python train.py --num_hidden_layers=14 --hidden_size=256 --num_attention_heads=2 --num_key_value_heads=2 --head_dim=128 --intermediate_size=704 --vocab_size=8192 --hidden_act="swiglu" --norm="rmsnorm" --norm_place="pre" --norm_eps=1e-05 --positions="rope" --rope_theta=10000.0 --rope_fraction=1.0 --qk_norm=false --attn_scale=0.0884 --bias="none" --tie_word_embeddings="early" --parallel_block=false --extras=["some layers without attention", "local attention windows", "hashed n-gram embeddings", "a smear gate", "learned residual scales", "skips across layers", "capped logits"] --init="normal" --init_std_qkv=0.0219 --init_std_o=0.0 --init_std_up=0.0219 --init_std_down=0.0 --optimizer="adamw" --learning_rate=0.00109 --beta1=0.9 --beta2=0.95 --weight_decay=0.14 --lr_head=0.0147 --max_grad_norm=1.0 --warmup_steps=235 --schedule="wsd" --decay_fraction=1.0 --decay_shape="linear" --final_lr_fraction=0.0 --batch_tokens=65536 --max_seq_len=512 --doc_mask=true --train_tokens=533800000 --max_steps=8146 --dataset="wikipedia_en"
Each number is 50 + 12 x the weight over the matrix's rms, rounded and kept within 0 to 99. Layers, rows and columns count from 0.

# gate: layer 10 MLP gate, 704x256, rms 0.0479, rows 146-180, columns 192-255
# up: layer 10 MLP up, 704x256, rms 0.0485, rows 146-180, columns 192-255
# down: layer 10 MLP down (transposed), 704x256, rms 0.0458, rows 146-180, columns 192-255
gate146:57 62 57 25 28 52 39 69 48 41 44 38 56 39 50 44 24 60 54 56 50 59 37 45 60 54 45 51 36 45 35 29 53 46 62 48 63 37 45 56 52 26 53 61 55 43 30 58 28 48 21 59 45 58 63 39 73 48 75 40 50 39 42 49
up146:38 23 71 42 47 55 42 46 54 53 83 33 56 50 45 49 39 56 33 50 51 49 52 48 57 42 37 63 23 66 41 50 64 48 66 39 42 57 50 53 47 61 45 65 66 34 51 40 46 38 31 50 49 40 63 55 48 61 41 57 45 31 67 25
down146:30 43 59 47 49 40 50 62 69 69 68 39 42 66 33 49 31 41 27 60 42 58 53 27 52 38 49 35 50 45 59 54 58 50 63 51 23 46 59 53 29 49 61 36 41 41 41 49 42 40 49 46 38 57 52 55 79 82 42 51 39 52 43 78
gate147:59 40 72 36 36 51 42 54 62 46 42 48 55 40 69 42 58 77 41 76 45 36 77 57 47 60 42 50 54 55 66 47 63 38 62 33 64 51 48 45 29 72 48 73 53 51 51 80 50 53 34 61 63 52 71 34 55 42 58 41 49 57 57 48
up147:46 57 62 69 45 56 55 51 62 62 60 45 48 60 70 29 38 43 52 39 53 52 41 66 42 43 46 48 50 57 62 47 56 59 54 59 57 44 56 48 57 50 63 32 36 61 71 29 69 38 61 33 55 34 39 52 61 33 43 37 45 46 23 51
down147:44 43 52 47 60 63 74 42 47 53 36 53 47 41 32 63 33 45 46 60 66 80 49 57 40 50 35 49 32 58 32 58 52 61 43 36 48 52 34 11 62 52 47 49 51 49 35 64 48 39 73 56 45 60 50 56 51 46 50 41 34 59 47 45
gate148:49 26 44 42 58 40 57 65 49 58 55 55 62 32 88 48 60 50 26 66 59 52 47 39 62 49 56 37 37 32 51 33 60 44 39 54 37 44 50 71 54 76 53 47 62 65 53 49 39 58 50 51 53 63 64 21 44 60 51 22 39 73 51 52
up148:74 15 46 61 62 58 63 61 67 50 51 20 69 74 53 33 66 37 65 63 59 38 56 37 52 57 70 26 60 40 35 58 50 53 72 43 45 44 45 45 46 45 43 70 43 58 41 21 26 62 61 50 49 68 41 39 47 58 49 25 50 65 47 41
down148:45 46 51 47 57 54 60 44 43 37 41 31 41 67 35 53 45 38 47 55 59 46 55 70 57 42 74 66 49 26 61 51 42 48 47 61 63 54 63 45 59 54 55 21 52 62 55 36 41 61 37 35 46 57 54 35 47 32 53 42 49 56 60 13
gate149:44 68 59 48 34 39 62 49 41 55 40 44 62 48 78 63 61 67 51 46 73 76 45 58 55 57 56 30 49 61 54 22 49 44 39 36 33 48 40 70 60 42 70 48 54 44 37 51 46 57 54 49 70 56 41 36 64 52 40 52 56 59 61 33
up149:66 41 27 51 46 75 38 67 44 52 53 50 51 43 57 74 31 58 57 45 30 43 53 37 66 60 26 64 61 38 48 50 58 65 49 63 53 48 61 56 48 45 50 62 55 60 48 68 65 49 55 53 48 62 52 52 71 54 74 29 58 68 49 48
down149:53 52 64 47 49 60 35 64 51 47 46 74 53 50 59 66 64 77 59 36 44 42 50 44 46 50 53 54 74 66 61 60 47 85 68 58 42 46 52 61 29 57 37 40 49 42 49 66 46 47 40 48 09 65 45 53 66 28 80 48 66 74 60 48
gate150:62 53 41 25 57 60 65 46 19 57 49 42 57 26 53 27 38 48 12 44 57 68 66 49 76 47 66 54 32 49 55 38 55 42 46 40 56 44 58 50 42 39 60 70 62 42 52 70 63 51 31 42 54 44 61 55 64 46 32 37 45 68 34 55
up150:55 61 64 54 43 54 48 46 45 55 67 79 52 48 70 42 42 38 67 59 84 45 62 54 26 25 41 55 61 51 63 21 52 32 61 57 41 55 50 58 54 45 63 72 44 67 30 58 47 28 60 18 50 52 41 69 52 58 52 51 51 80 28 55
down150:58 65 57 54 44 63 47 60 48 56 64 55 76 51 45 48 37 69 60 40 71 62 49 45 39 37 34 46 51 36 46 18 45 53 36 55 40 50 74 45 36 50 63 58 46 54 33 61 54 51 48 53 27 57 59 59 66 24 42 32 50 68 40 21
gate151:39 52 47 73 48 44 51 67 44 47 64 46 48 42 23 61 57 40 41 37 59 63 52 46 42 70 73 52 31 45 38 43 46 39 61 40 39 64 60 63 57 37 51 59 58 60 45 45 35 16 62 53 43 59 52 51 46 38 40 62 49 35 71 44
up151:40 62 37 54 55 48 50 58 53 47 37 43 44 57 38 61 61 31 62 47 63 41 47 33 49 44 66 50 68 43 53 41 39 42 42 48 47 42 52 45 57 82 52 68 42 53 74 45 49 49 49 32 67 59 58 33 75 63 32 31 44 51 43 58
down151:56 33 65 58 34 60 50 57 45 63 35 39 53 59 62 45 46 53 42 55 48 45 51 26 40 54 52 48 33 45 25 38 72 51 34 37 63 35 28 70 76 47 37 67 56 49 67 47 45 68 68 39 38 59 74 62 39 58 64 56 31 29 49 37
gate152:29 61 54 34 55 57 30 47 67 37 43 65 60 46 34 38 57 44 58 25 51 49 67 40 72 61 40 62 39 67 54 64 48 25 44 40 26 40 45 44 26 63 41 41 56 39 67 68 43 28 61 51 57 68 48 60 34 43 52 20 39 52 52 25
up152:45 72 62 60 48 67 59 47 59 67 40 55 66 56 44 45 57 39 57 37 46 38 50 48 23 48 45 59 46 38 67 59 59 67 41 49 53 42 34 36 47 59 68 37 60 78 53 46 57 53 69 35 49 29 50 57 49 51 48 30 39 28 47 39
down152:43 47 70 52 67 39 50 30 58 77 60 54 46 54 39 48 70 38 37 39 35 42 57 43 58 68 75 62 59 45 49 55 58 37 62 73 44 42 58 55 66 55 64 58 35 67 47 42 44 38 46 53 51 22 48 45 68 47 38 57 63 49 49 00
gate153:51 34 49 49 55 44 57 60 53 29 60 46 53 33 58 32 39 36 40 46 53 46 58 60 62 56 39 38 35 63 58 50 67 56 49 47 49 64 76 58 61 46 45 47 40 41 45 52 32 49 45 32 44 51 25 21 41 67 57 60 61 25 72 46
up153:38 52 34 46 54 38 66 40 47 36 48 38 53 34 55 53 44 53 58 54 52 58 37 72 46 58 67 48 51 52 21 64 47 36 56 69 43 74 46 54 35 43 48 54 45 60 41 52 53 60 45 55 47 54 31 39 44 52 49 33 43 53 58 47
down153:40 49 52 56 38 49 44 52 71 57 46 54 58 50 39 47 63 32 49 47 43 48 54 59 71 51 31 35 45 37 65 65 37 46 49 31 67 44 53 33 45 61 75 48 22 48 32 48 51 44 54 32 42 44 38 48 65 58 55 52 46 43 51 29
gate154:65 51 74 40 48 39 44 39 39 66 41 48 53 20 70 57 61 26 63 44 56 56 35 59 41 45 52 56 48 54 44 61 53 54 58 58 60 58 48 57 34 55 54 53 23 72 47 48 39 58 40 55 78 65 50 34 51 77 51 41 50 32 51 55
up154:59 59 42 51 70 60 38 41 49 71 46 46 50 51 57 42 52 51 68 51 32 46 39 33 49 32 47 46 67 38 59 45 57 57 53 68 45 37 56 44 71 37 45 55 38 57 53 46 47 38 61 54 47 52 34 52 26 47 30 50 32 54 32 43
down154:48 49 41 41 41 57 46 70 44 51 35 63 60 54 41 50 46 66 43 46 42 42 47 52 62 50 65 57 37 30 54 49 51 60 39 34 57 45 47 48 50 38 45 59 59 46 72 46 59 49 58 60 46 50 40 48 43 47 52 56 35 57 45 37
gate155:65 67 33 28 53 55 49 57 42 68 44 45 64 39 69 61 41 34 25 63 51 37 52 64 68 72 58 47 56 33 64 24 45 46 56 59 44 58 42 60 44 70 57 38 48 62 52 58 58 55 44 40 56 53 41 43 47 56 35 39 61 63 51 68
up155:40 60 59 49 47 50 48 61 44 54 46 29 46 50 35 57 61 37 40 68 61 51 83 65 39 60 31 69 46 58 58 55 61 42 40 48 53 44 51 67 54 61 39 40 66 63 57 38 39 46 55 38 31 48 46 31 44 41 41 45 36 34 64 70
down155:42 38 62 57 58 48 39 26 45 46 59 62 64 51 45 51 40 48 55 36 49 48 50 36 55 55 42 56 61 54 71 57 42 54 34 74 62 74 40 56 54 57 51 64 33 40 44 49 28 51 42 51 42 41 46 39 65 53 66 60 53 56 61 21
gate156:53 49 55 46 44 39 63 45 35 29 59 45 67 48 74 54 52 52 49 43 28 32 34 51 36 41 62 46 56 21 65 46 33 42 54 60 27 48 39 62 32 49 74 66 35 67 47 47 47 64 34 43 35 33 69 42 67 53 36 60 38 40 31 27
up156:36 52 54 44 54 60 21 28 42 42 47 51 32 49 47 51 40 57 45 56 37 51 45 36 29 71 60 54 60 46 51 44 42 37 61 54 65 55 63 49 61 40 45 40 56 41 55 61 28 29 37 54 66 71 46 70 49 71 64 56 40 42 44 49
down156:60 30 60 40 43 56 49 61 61 43 36 50 55 47 24 55 40 61 60 63 76 58 48 66 45 55 53 42 28 50 36 36 54 46 41 38 43 49 40 42 53 52 38 39 58 49 47 54 37 79 67 48 40 51 55 42 40 49 52 67 43 33 48 79
gate157:51 47 67 31 50 47 45 56 53 42 39 65 72 59 60 60 39 66 48 45 38 45 57 53 49 40 39 72 54 55 59 53 50 66 68 64 29 55 44 63 37 43 24 64 68 66 41 70 47 33 59 37 51 60 60 48 78 27 55 67 50 62 48 38
up157:50 52 54 51 41 42 63 49 58 58 56 60 75 34 43 44 48 48 46 64 75 46 47 50 50 56 63 45 57 61 60 58 43 41 69 32 37 60 46 47 51 45 47 60 52 48 72 55 49 56 69 55 57 48 63 33 68 40 56 46 66 56 61 46
down157:53 60 42 55 38 49 36 39 40 62 45 33 51 32 19 44 42 44 56 33 53 49 39 56 50 61 64 34 54 55 45 53 48 57 54 53 56 62 67 40 46 48 70 30 63 44 37 25 56 47 34 70 49 66 44 46 23 82 40 44 60 50 42 14
gate158:36 35 29 31 63 57 56 27 56 69 39 33 45 28 67 34 58 46 54 50 65 40 56 47 42 44 47 32 41 44 39 51 56 55 54 46 53 39 71 50 46 59 29 61 40 27 46 53 44 66 44 50 42 65 47 64 23 53 57 47 53 38 35 76
up158:65 61 62 57 53 41 63 58 38 73 63 53 57 65 76 52 35 44 34 48 65 37 40 52 51 40 67 74 43 45 36 64 30 53 56 69 50 30 57 68 49 30 73 47 54 46 68 63 24 68 49 46 42 48 46 41 35 46 45 45 43 34 58 53
down158:40 66 49 61 44 37 69 49 37 56 26 36 44 47 62 39 75 52 46 46 58 42 41 50 55 32 56 52 47 35 55 52 36 55 54 48 73 67 32 54 79 75 45 83 59 63 75 50 45 62 62 40 41 54 55 42 45 39 69 15 44 53 52 38
gate159:74 34 48 75 49 44 42 34 31 49 50 53 56 53 34 67 50 50 33 30 45 51 54 35 54 71 37 59 38 49 42 42 53 41 50 43 49 65 62 47 51 67 61 47 57 45 71 42 33 38 57 52 53 40 69 57 51 50 26 66 31 52 48 46
up159:53 43 19 32 51 58 39 50 60 75 63 64 53 39 61 27 48 49 68 54 73 47 53 58 63 41 45 40 67 53 47 52 59 37 48 44 43 53 32 57 60 45 50 50 51 47 46 46 31 81 58 41 56 70 59 56 54 45 40 48 53 57 45 48
down159:56 44 57 44 49 27 36 27 63 59 29 42 60 37 58 52 33 40 44 37 39 53 49 74 64 34 55 48 49 79 37 32 61 52 64 38 63 50 48 50 65 50 50 55 40 48 35 27 46 57 67 64 51 46 46 54 39 44 57 46 51 47 37 68
gate160:45 38 37 46 47 60 53 26 60 46 38 58 59 46 56 60 35 53 48 50 80 64 57 40 54 55 58 28 40 66 45 57 41 25 19 65 35 21 33 30 29 28 37 59 50 56 51 62 73 44 54 28 35 49 56 46 50 47 49 48 58 54 51 34
up160:58 58 31 48 34 49 52 67 41 55 52 48 54 25 64 57 72 86 46 51 59 56 70 56 70 57 53 37 33 45 52 39 55 40 58 36 46 53 21 56 69 34 70 47 80 49 39 70 48 50 53 44 40 72 68 33 53 59 44 66 49 51 67 43
down160:47 53 68 68 39 65 53 44 54 44 47 63 64 46 54 46 50 34 63 56 50 51 58 38 48 65 48 65 41 77 47 27 72 28 63 52 41 47 28 41 51 38 45 43 44 44 34 57 43 44 53 36 37 48 56 36 41 78 56 56 47 51 36 05
gate161:43 59 62 35 48 57 59 60 21 66 68 51 44 52 42 52 40 58 21 41 63 47 63 42 51 62 52 37 29 53 21 66 46 14 35 51 24 51 44 47 40 33 50 62 51 21 66 60 38 47 50 47 24 58 70 34 58 42 53 39 62 41 54 61
up161:54 59 66 48 68 50 70 61 49 39 72 34 42 51 56 55 28 54 45 30 45 49 69 52 54 56 59 32 48 40 26 59 70 50 35 48 60 27 40 42 49 36 50 65 57 61 39 50 52 64 61 68 38 41 70 24 40 63 49 54 60 45 48 48
down161:61 24 55 50 51 47 45 57 61 60 36 51 53 43 42 51 72 52 55 46 60 68 52 42 52 57 37 55 55 67 37 44 64 57 61 36 48 46 66 43 45 48 41 40 48 40 43 50 50 44 46 67 46 57 61 32 36 53 63 52 46 63 61 31
gate162:27 60 47 61 64 47 26 59 42 38 59 57 34 33 48 56 60 53 57 37 46 37 38 57 66 44 46 59 59 45 46 58 29 37 33 42 33 40 56 48 46 41 65 30 81 45 59 31 40 62 39 78 60 62 51 50 61 51 51 52 50 66 58 62
up162:66 56 60 49 51 36 49 51 24 53 65 59 67 58 64 54 35 50 52 63 43 53 27 67 35 39 57 46 53 49 35 44 37 48 27 42 22 46 45 52 52 63 58 65 53 39 38 34 44 69 39 64 45 64 52 58 38 49 61 34 43 58 74 61
down162:45 37 44 45 59 54 52 45 71 54 30 39 45 65 40 52 58 36 48 37 50 57 80 40 45 46 54 49 41 57 48 61 60 61 64 62 57 59 43 40 47 54 43 55 60 54 58 71 62 50 64 39 67 44 26 45 49 65 67 35 48 47 31 55
gate163:61 35 24 40 59 54 53 46 60 62 42 35 59 63 49 32 44 52 47 25 53 33 48 41 61 61 55 51 46 62 49 52 63 53 51 41 52 32 65 30 50 57 54 55 47 42 38 51 35 58 60 37 48 24 51 38 40 56 49 56 46 36 70 56
up163:35 60 44 31 67 69 71 50 66 42 69 39 38 34 38 39 51 68 48 57 55 26 30 58 62 72 18 43 52 36 44 46 64 43 49 47 76 47 62 43 53 31 42 63 45 71 62 55 64 59 40 52 52 40 51 59 47 66 56 65 64 71 60 46
down163:54 42 29 54 68 39 47 49 65 40 56 32 36 56 49 47 38 34 44 45 46 54 48 52 42 67 38 44 48 59 48 38 61 69 38 48 27 65 48 50 37 70 38 57 44 52 68 56 48 41 52 56 73 36 58 53 56 29 53 40 49 78 66 67
gate164:48 40 53 60 44 48 51 47 40 37 60 55 50 50 30 67 59 63 68 46 49 76 48 40 44 38 60 61 65 41 60 37 47 53 53 48 31 55 44 37 48 39 69 55 38 45 56 48 58 60 48 47 55 42 15 72 34 50 25 36 51 48 55 40
up164:67 63 53 71 56 51 34 54 49 58 50 38 47 60 48 37 40 54 41 52 43 53 53 51 42 49 53 48 70 53 46 78 73 37 43 57 44 60 57 62 60 53 51 43 44 49 48 49 49 42 55 44 51 28 61 48 54 57 68 52 63 53 35 37
down164:58 48 37 57 42 44 56 49 42 54 43 40 51 30 48 58 60 65 40 49 43 47 50 64 51 47 38 46 44 33 59 48 38 63 58 70 54 39 48 52 51 40 47 49 57 44 44 29 39 64 45 35 46 57 47 33 63 56 50 56 80 34 58 15
gate165:51 74 52 50 45 82 30 34 52 45 50 65 54 39 65 57 53 38 38 58 42 57 36 70 65 45 45 59 43 43 44 38 51 56 53 41 64 26 38 55 64 46 40 47 53 29 47 63 51 42 42 42 38 62 48 29 65 49 40 55 54 34 71 43
up165:38 64 30 45 60 66 60 22 60 45 64 57 50 49 34 53 58 60 43 41 54 63 17 41 59 39 47 62 47 42 44 58 29 46 44 62 42 46 48 38 55 47 54 57 45 48 45 44 48 38 34 43 50 71 58 49 64 42 49 49 35 51 43 41
down165:22 72 51 53 46 48 43 52 62 43 45 57 48 38 28 43 56 26 43 43 57 42 50 56 42 55 49 43 71 44 59 56 54 32 49 46 59 22 32 53 38 47 52 37 41 53 52 38 50 52 54 54 67 54 54 60 40 71 63 29 51 62 53 22
gate166:51 44 43 46 41 56 61 47 48 50 51 56 61 54 73 40 44 67 27 67 68 59 68 32 42 45 68 43 53 61 39 29 62 27 42 48 31 36 48 50 36 59 32 63 49 39 64 62 20 54 40 48 38 61 53 58 65 34 33 44 54 43 65 34
up166:48 48 52 42 42 53 67 31 52 28 37 50 36 50 51 60 62 35 39 61 38 60 75 43 22 62 32 79 38 55 50 70 41 47 55 39 47 54 35 55 58 32 61 37 53 33 43 70 46 57 44 37 31 50 43 56 65 54 69 38 63 46 41 47
down166:48 65 52 60 64 57 57 54 42 44 44 46 40 43 50 54 42 44 66 58 45 55 50 62 43 56 40 47 42 55 42 51 49 44 43 53 39 29 27 46 65 25 34 42 64 61 58 39 62 50 56 45 61 44 74 62 61 59 73 43 54 71 50 34
gate167:73 74 60 59 41 56 61 56 59 59 39 38 55 47 60 42 54 69 39 63 61 37 31 23 58 40 48 39 54 26 61 58 74 36 52 20 39 51 42 57 69 61 44 57 55 40 55 57 65 51 51 50 44 55 65 37 51 58 30 17 51 68 36 60
up167:53 67 38 47 30 54 48 46 60 48 62 55 43 34 57 38 56 56 62 57 74 51 47 70 41 29 43 48 71 34 37 27 65 31 50 50 32 67 51 69 44 49 49 54 20 79 47 56 49 59 43 42 34 59 50 43 67 21 33 44 50 44 61 49
down167:61 50 42 51 23 41 48 34 62 48 71 36 48 37 53 37 43 47 32 88 43 48 64 44 50 63 46 65 43 43 42 43 45 52 32 42 54 70 37 41 42 59 35 61 45 65 43 17 43 22 38 37 30 38 54 65 70 41 57 50 51 47 51 72
gate168:38 52 28 58 40 56 55 40 51 43 40 56 35 32 49 54 25 49 48 25 51 31 33 42 54 36 47 52 34 57 65 46 27 58 41 40 54 51 54 38 45 47 48 47 54 38 34 47 52 68 67 48 53 41 47 56 38 60 42 50 26 51 38 49
up168:67 33 45 42 39 45 55 50 41 53 52 47 72 50 51 48 36 56 52 48 39 36 46 65 42 39 60 49 55 24 57 65 38 24 61 59 57 70 60 56 36 62 48 61 51 50 48 32 67 39 37 79 61 58 53 55 56 35 71 42 40 45 47 49
down168:65 50 62 62 44 73 41 45 60 19 45 37 44 55 65 47 33 34 56 41 55 46 70 39 52 52 37 57 66 60 62 59 46 45 62 44 43 45 62 58 42 47 41 67 32 47 57 68 65 32 47 42 66 58 35 54 42 57 55 38 39 30 39 26
gate169:24 44 49 60 47 46 36 37 37 61 53 55 45 55 45 34 59 42 45 63 59 65 45 42 61 60 47 50 23 36 48 48 57 70 34 52 51 48 68 34 51 65 55 45 53 62 59 36 50 56 40 62 35 53 40 52 24 51 38 42 16 40 39 46
up169:62 36 46 47 39 41 27 53 70 41 51 52 38 38 52 67 34 52 38 34 35 28 48 24 36 58 41 72 43 52 68 46 39 59 38 65 46 40 57 57 53 49 57 63 51 67 42 24 49 56 41 57 71 43 50 40 51 58 63 58 67 69 66 67
down169:52 59 39 45 37 58 41 46 35 49 56 59 65 46 61 46 64 65 89 52 42 48 52 56 58 68 66 27 60 43 58 52 38 41 48 35 52 40 42 18 71 56 47 49 50 34 66 65 53 46 57 51 70 56 51 37 59 39 54 57 41 44 39 64
gate170:46 39 55 38 54 31 47 35 31 46 43 39 29 47 58 48 37 57 33 36 49 48 60 33 34 44 50 48 55 45 55 61 54 37 47 61 43 46 65 50 43 38 70 43 49 38 49 58 74 39 66 63 40 29 49 54 52 53 53 52 48 44 69 44
up170:62 36 72 49 49 55 48 38 49 30 49 33 56 52 45 50 61 52 53 57 52 63 51 38 67 54 43 53 57 52 48 68 76 45 50 80 51 47 64 59 54 37 62 52 50 55 40 50 60 45 67 82 42 30 45 51 52 56 55 39 32 53 63 56
down170:34 51 35 56 49 66 35 61 60 63 60 65 58 51 46 41 34 50 68 60 50 42 42 54 52 45 62 43 44 46 51 40 29 45 44 57 66 57 44 37 70 52 35 66 48 47 67 35 42 48 55 43 71 48 64 28 55 55 40 47 76 58 42 74
gate171:38 51 11 48 49 44 46 65 52 47 47 31 60 43 56 54 30 55 21 41 61 55 55 51 69 68 52 57 42 84 53 47 58 55 39 62 36 63 49 68 28 44 52 42 61 40 68 50 54 69 35 51 46 34 48 51 59 57 60 65 41 45 48 61
up171:46 50 17 74 62 67 33 54 46 33 48 39 34 36 61 56 52 66 53 42 69 61 85 62 61 63 24 40 54 43 37 63 66 72 34 47 34 55 31 62 61 15 51 60 44 82 68 43 26 40 56 61 38 63 51 45 51 79 60 48 66 69 54 43
down171:38 61 48 30 48 67 61 49 44 44 36 49 41 50 51 60 54 59 71 61 42 36 36 73 64 48 61 56 70 59 72 53 45 67 38 55 69 71 68 57 47 38 51 47 56 46 63 42 45 31 65 69 40 47 69 46 33 52 60 68 58 29 60 64
gate172:64 43 50 53 62 65 28 46 33 52 35 62 43 58 41 45 54 44 49 44 37 50 38 54 40 59 48 52 39 41 50 60 30 54 40 40 43 53 58 38 48 56 46 31 54 52 64 39 58 59 61 59 51 48 40 25 49 58 70 60 57 48 58 44
up172:33 75 69 60 50 50 46 32 55 54 68 37 62 57 46 45 59 32 59 65 26 56 41 49 44 52 38 29 37 60 51 48 64 33 48 53 47 49 47 61 25 58 22 39 50 58 78 55 46 59 59 50 56 40 37 43 68 63 53 40 47 34 47 48
down172:65 38 55 48 53 42 56 42 58 38 47 58 38 39 51 51 46 45 62 56 44 61 41 63 47 49 62 38 58 30 60 56 57 59 30 66 52 57 57 64 45 55 30 48 62 70 57 41 57 60 56 43 34 55 49 58 39 53 30 34 68 36 35 52
gate173:44 51 49 54 41 25 62 44 38 50 42 33 50 27 43 30 59 53 64 42 50 48 50 45 34 46 58 47 51 44 58 42 40 50 31 34 52 43 51 56 49 58 62 44 49 36 59 69 44 44 43 38 71 55 49 22 39 41 55 36 45 36 56 63
up173:66 68 69 39 58 61 58 48 37 78 53 54 48 48 68 68 47 51 32 65 42 57 61 55 74 51 52 65 29 53 46 42 72 49 33 42 54 62 53 54 48 34 42 50 55 44 66 54 64 52 42 57 53 50 43 59 48 70 42 57 63 70 69 46
down173:41 49 31 47 55 42 41 47 49 68 36 57 50 47 45 53 32 62 52 61 71 44 52 59 44 57 43 46 47 52 41 46 49 46 59 33 37 34 50 40 42 61 78 48 49 26 47 71 80 45 52 54 37 53 70 55 57 52 41 52 61 57 55 00
gate174:62 24 53 53 54 29 62 63 57 36 58 54 55 35 35 53 26 56 62 42 36 58 55 45 30 59 30 26 38 50 46 68 40 31 35 55 53 45 66 54 73 61 47 63 60 44 60 62 67 25 50 71 46 44 44 62 22 22 28 53 58 31 63 39
up174:51 40 66 67 63 77 39 35 28 56 60 36 37 56 49 64 58 54 43 42 58 48 50 62 60 61 35 51 44 42 26 42 59 74 62 42 61 49 60 51 57 75 32 50 43 63 66 85 50 41 49 31 48 59 49 42 42 50 35 57 56 81 24 57
down174:52 45 25 48 47 68 53 62 48 32 43 54 39 35 70 13 45 38 57 59 48 57 59 58 42 24 74 44 41 51 47 36 46 41 59 46 47 35 61 52 66 40 56 65 60 41 44 51 51 39 63 46 39 79 51 48 47 43 63 57 37 75 30 98
gate175:37 62 45 49 41 50 50 49 47 54 56 53 63 58 52 40 44 51 52 67 37 37 39 43 57 36 78 48 61 42 36 44 63 46 37 42 36 35 49 60 47 50 47 47 50 50 48 53 46 65 36 52 59 56 49 44 30 58 31 57 31 60 53 38
up175:40 48 67 93 67 55 62 74 52 52 67 40 66 57 54 45 33 55 57 54 50 57 44 45 48 46 51 54 55 60 57 62 37 35 61 33 60 59 54 53 30 53 19 63 50 69 48 51 67 54 59 56 42 54 49 40 39 57 43 60 52 60 60 49
down175:63 58 35 58 42 61 65 33 33 52 37 49 39 43 60 57 54 30 65 36 47 48 43 24 59 49 43 46 71 50 56 61 39 46 58 47 49 64 55 48 53 49 60 54 47 20 45 54 59 59 45 47 49 61 84 49 62 29 50 53 71 36 43 31
gate176:67 37 50 52 60 20 55 34 37 60 49 43 31 48 47 39 33 36 49 46 50 62 55 54 49 40 48 42 67 51 50 52 52 41 73 34 44 50 38 56 54 29 49 66 63 62 72 41 35 42 55 38 41 23 42 57 65 59 52 34 52 32 34 57
up176:64 44 48 45 39 63 49 54 50 60 68 55 84 59 72 57 46 35 44 64 99 44 49 58 63 81 67 39 33 55 46 40 28 58 40 42 48 58 44 33 55 48 45 53 45 35 56 45 73 56 61 63 29 53 69 40 57 47 34 57 70 45 55 54
down176:49 27 50 60 64 49 46 80 64 52 69 39 50 33 56 24 64 65 47 74 55 51 42 55 72 42 39 48 45 68 45 51 54 50 60 40 68 39 47 38 44 64 61 62 28 58 44 53 49 14 60 53 56 52 44 56 51 51 53 46 32 62 56 45
gate177:52 36 59 50 21 45 42 14 51 51 55 33 57 45 75 42 31 70 46 61 42 46 36 63 52 53 39 32 41 56 47 33 61 65 52 45 47 18 48 36 45 76 52 59 27 48 19 60 42 53 51 50 75 52 50 47 58 79 29 42 64 46 33 47
up177:53 53 67 42 29 68 66 64 71 36 41 65 29 58 48 58 40 42 78 73 46 58 18 49 33 50 54 58 63 66 52 72 41 29 28 26 59 37 16 42 34 43 49 44 34 44 54 72 53 60 48 36 46 48 27 55 77 51 56 50 53 61 46 39
down177:59 49 68 19 43 52 50 26 71 36 49 49 63 60 38 55 51 38 51 57 34 39 61 55 58 43 69 57 60 47 65 68 60 41 41 54 77 56 46 53 37 59 62 49 31 49 60 52 40 45 36 44 49 56 60 67 60 39 46 65 49 37 49 63
gate178:63 47 44 53 59 49 54 48 62 43 39 45 48 31 56 43 64 59 50 33 67 58 52 44 72 38 42 62 58 63 61 40 36 38 60 37 27 33 52 51 29 41 57 71 31 23 59 56 45 39 51 30 65 57 34 64 38 53 68 44 50 48 73 47
up178:44 75 38 40 34 55 60 23 39 47 58 52 60 59 36 47 34 69 46 61 43 45 56 43 46 34 53 52 43 62 43 37 46 35 26 39 52 62 39 55 50 51 58 59 67 52 59 43 40 36 47 57 55 48 35 42 69 36 46 35 37 51 69 59
down178:33 44 34 55 41 70 28 52 50 40 57 54 44 50 50 39 42 46 38 64 63 49 51 43 62 35 58 54 42 57 28 55 55 45 66 50 58 56 70 34 34 50 28 41 62 64 54 51 59 70 62 50 35 53 51 64 51 38 65 44 56 51 39 41
gate179:34 36 46 60 60 63 37 47 63 39 38 50 35 37 45 52 48 65 51 50 32 66 57 54 64 53 37 69 32 56 53 33 67 68 36 42 54 54 56 51 62 49 67 24 53 52 53 65 42 53 61 61 49 43 39 46 47 46 67 57 20 61 77 51
up179:68 52 42 62 65 51 47 46 59 58 53 28 63 42 32 77 50 43 52 86 65 82 62 62 58 53 64 61 66 52 56 44 59 40 51 44 48 41 49 35 50 44 61 37 50 63 66 61 42 40 61 40 47 42 62 37 36 56 53 23 63 51 63 37
down179:44 77 55 37 39 49 56 61 54 36 68 42 53 42 52 49 33 62 48 47 62 34 35 45 74 64 40 51 49 43 49 37 36 47 60 51 42 52 59 56 30 36 49 49 42 27 34 64 44 53 43 52 60 67 63 57 64 57 50 44 35 53 46 54
gate180:51 36 64 59 43 45 49 52 77 52 40 59 48 54 53 37 60 67 61 50 51 30 43 31 37 53 40 56 51 48 41 48 63 39 68 56 65 32 35 51 50 70 65 45 67 38 41 59 49 52 67 58 28 47 41 57 39 48 38 41 51 40 52 53
up180:45 75 71 44 38 43 52 39 44 50 61 49 42 43 59 43 48 65 40 50 62 43 31 45 42 54 49 53 70 47 31 42 32 39 50 48 52 50 24 42 40 44 53 64 68 63 53 54 37 57 47 44 64 27 63 59 61 48 53 62 55 34 62 60
down180:63 68 47 48 32 52 52 45 57 28 60 42 61 50 45 48 50 61 49 61 35 46 50 32 41 59 65 48 44 40 46 32 67 56 72 47 43 34 49 31 46 48 46 45 37 47 53 38 64 50 65 53 49 65 56 43 44 63 56 65 60 46 65 13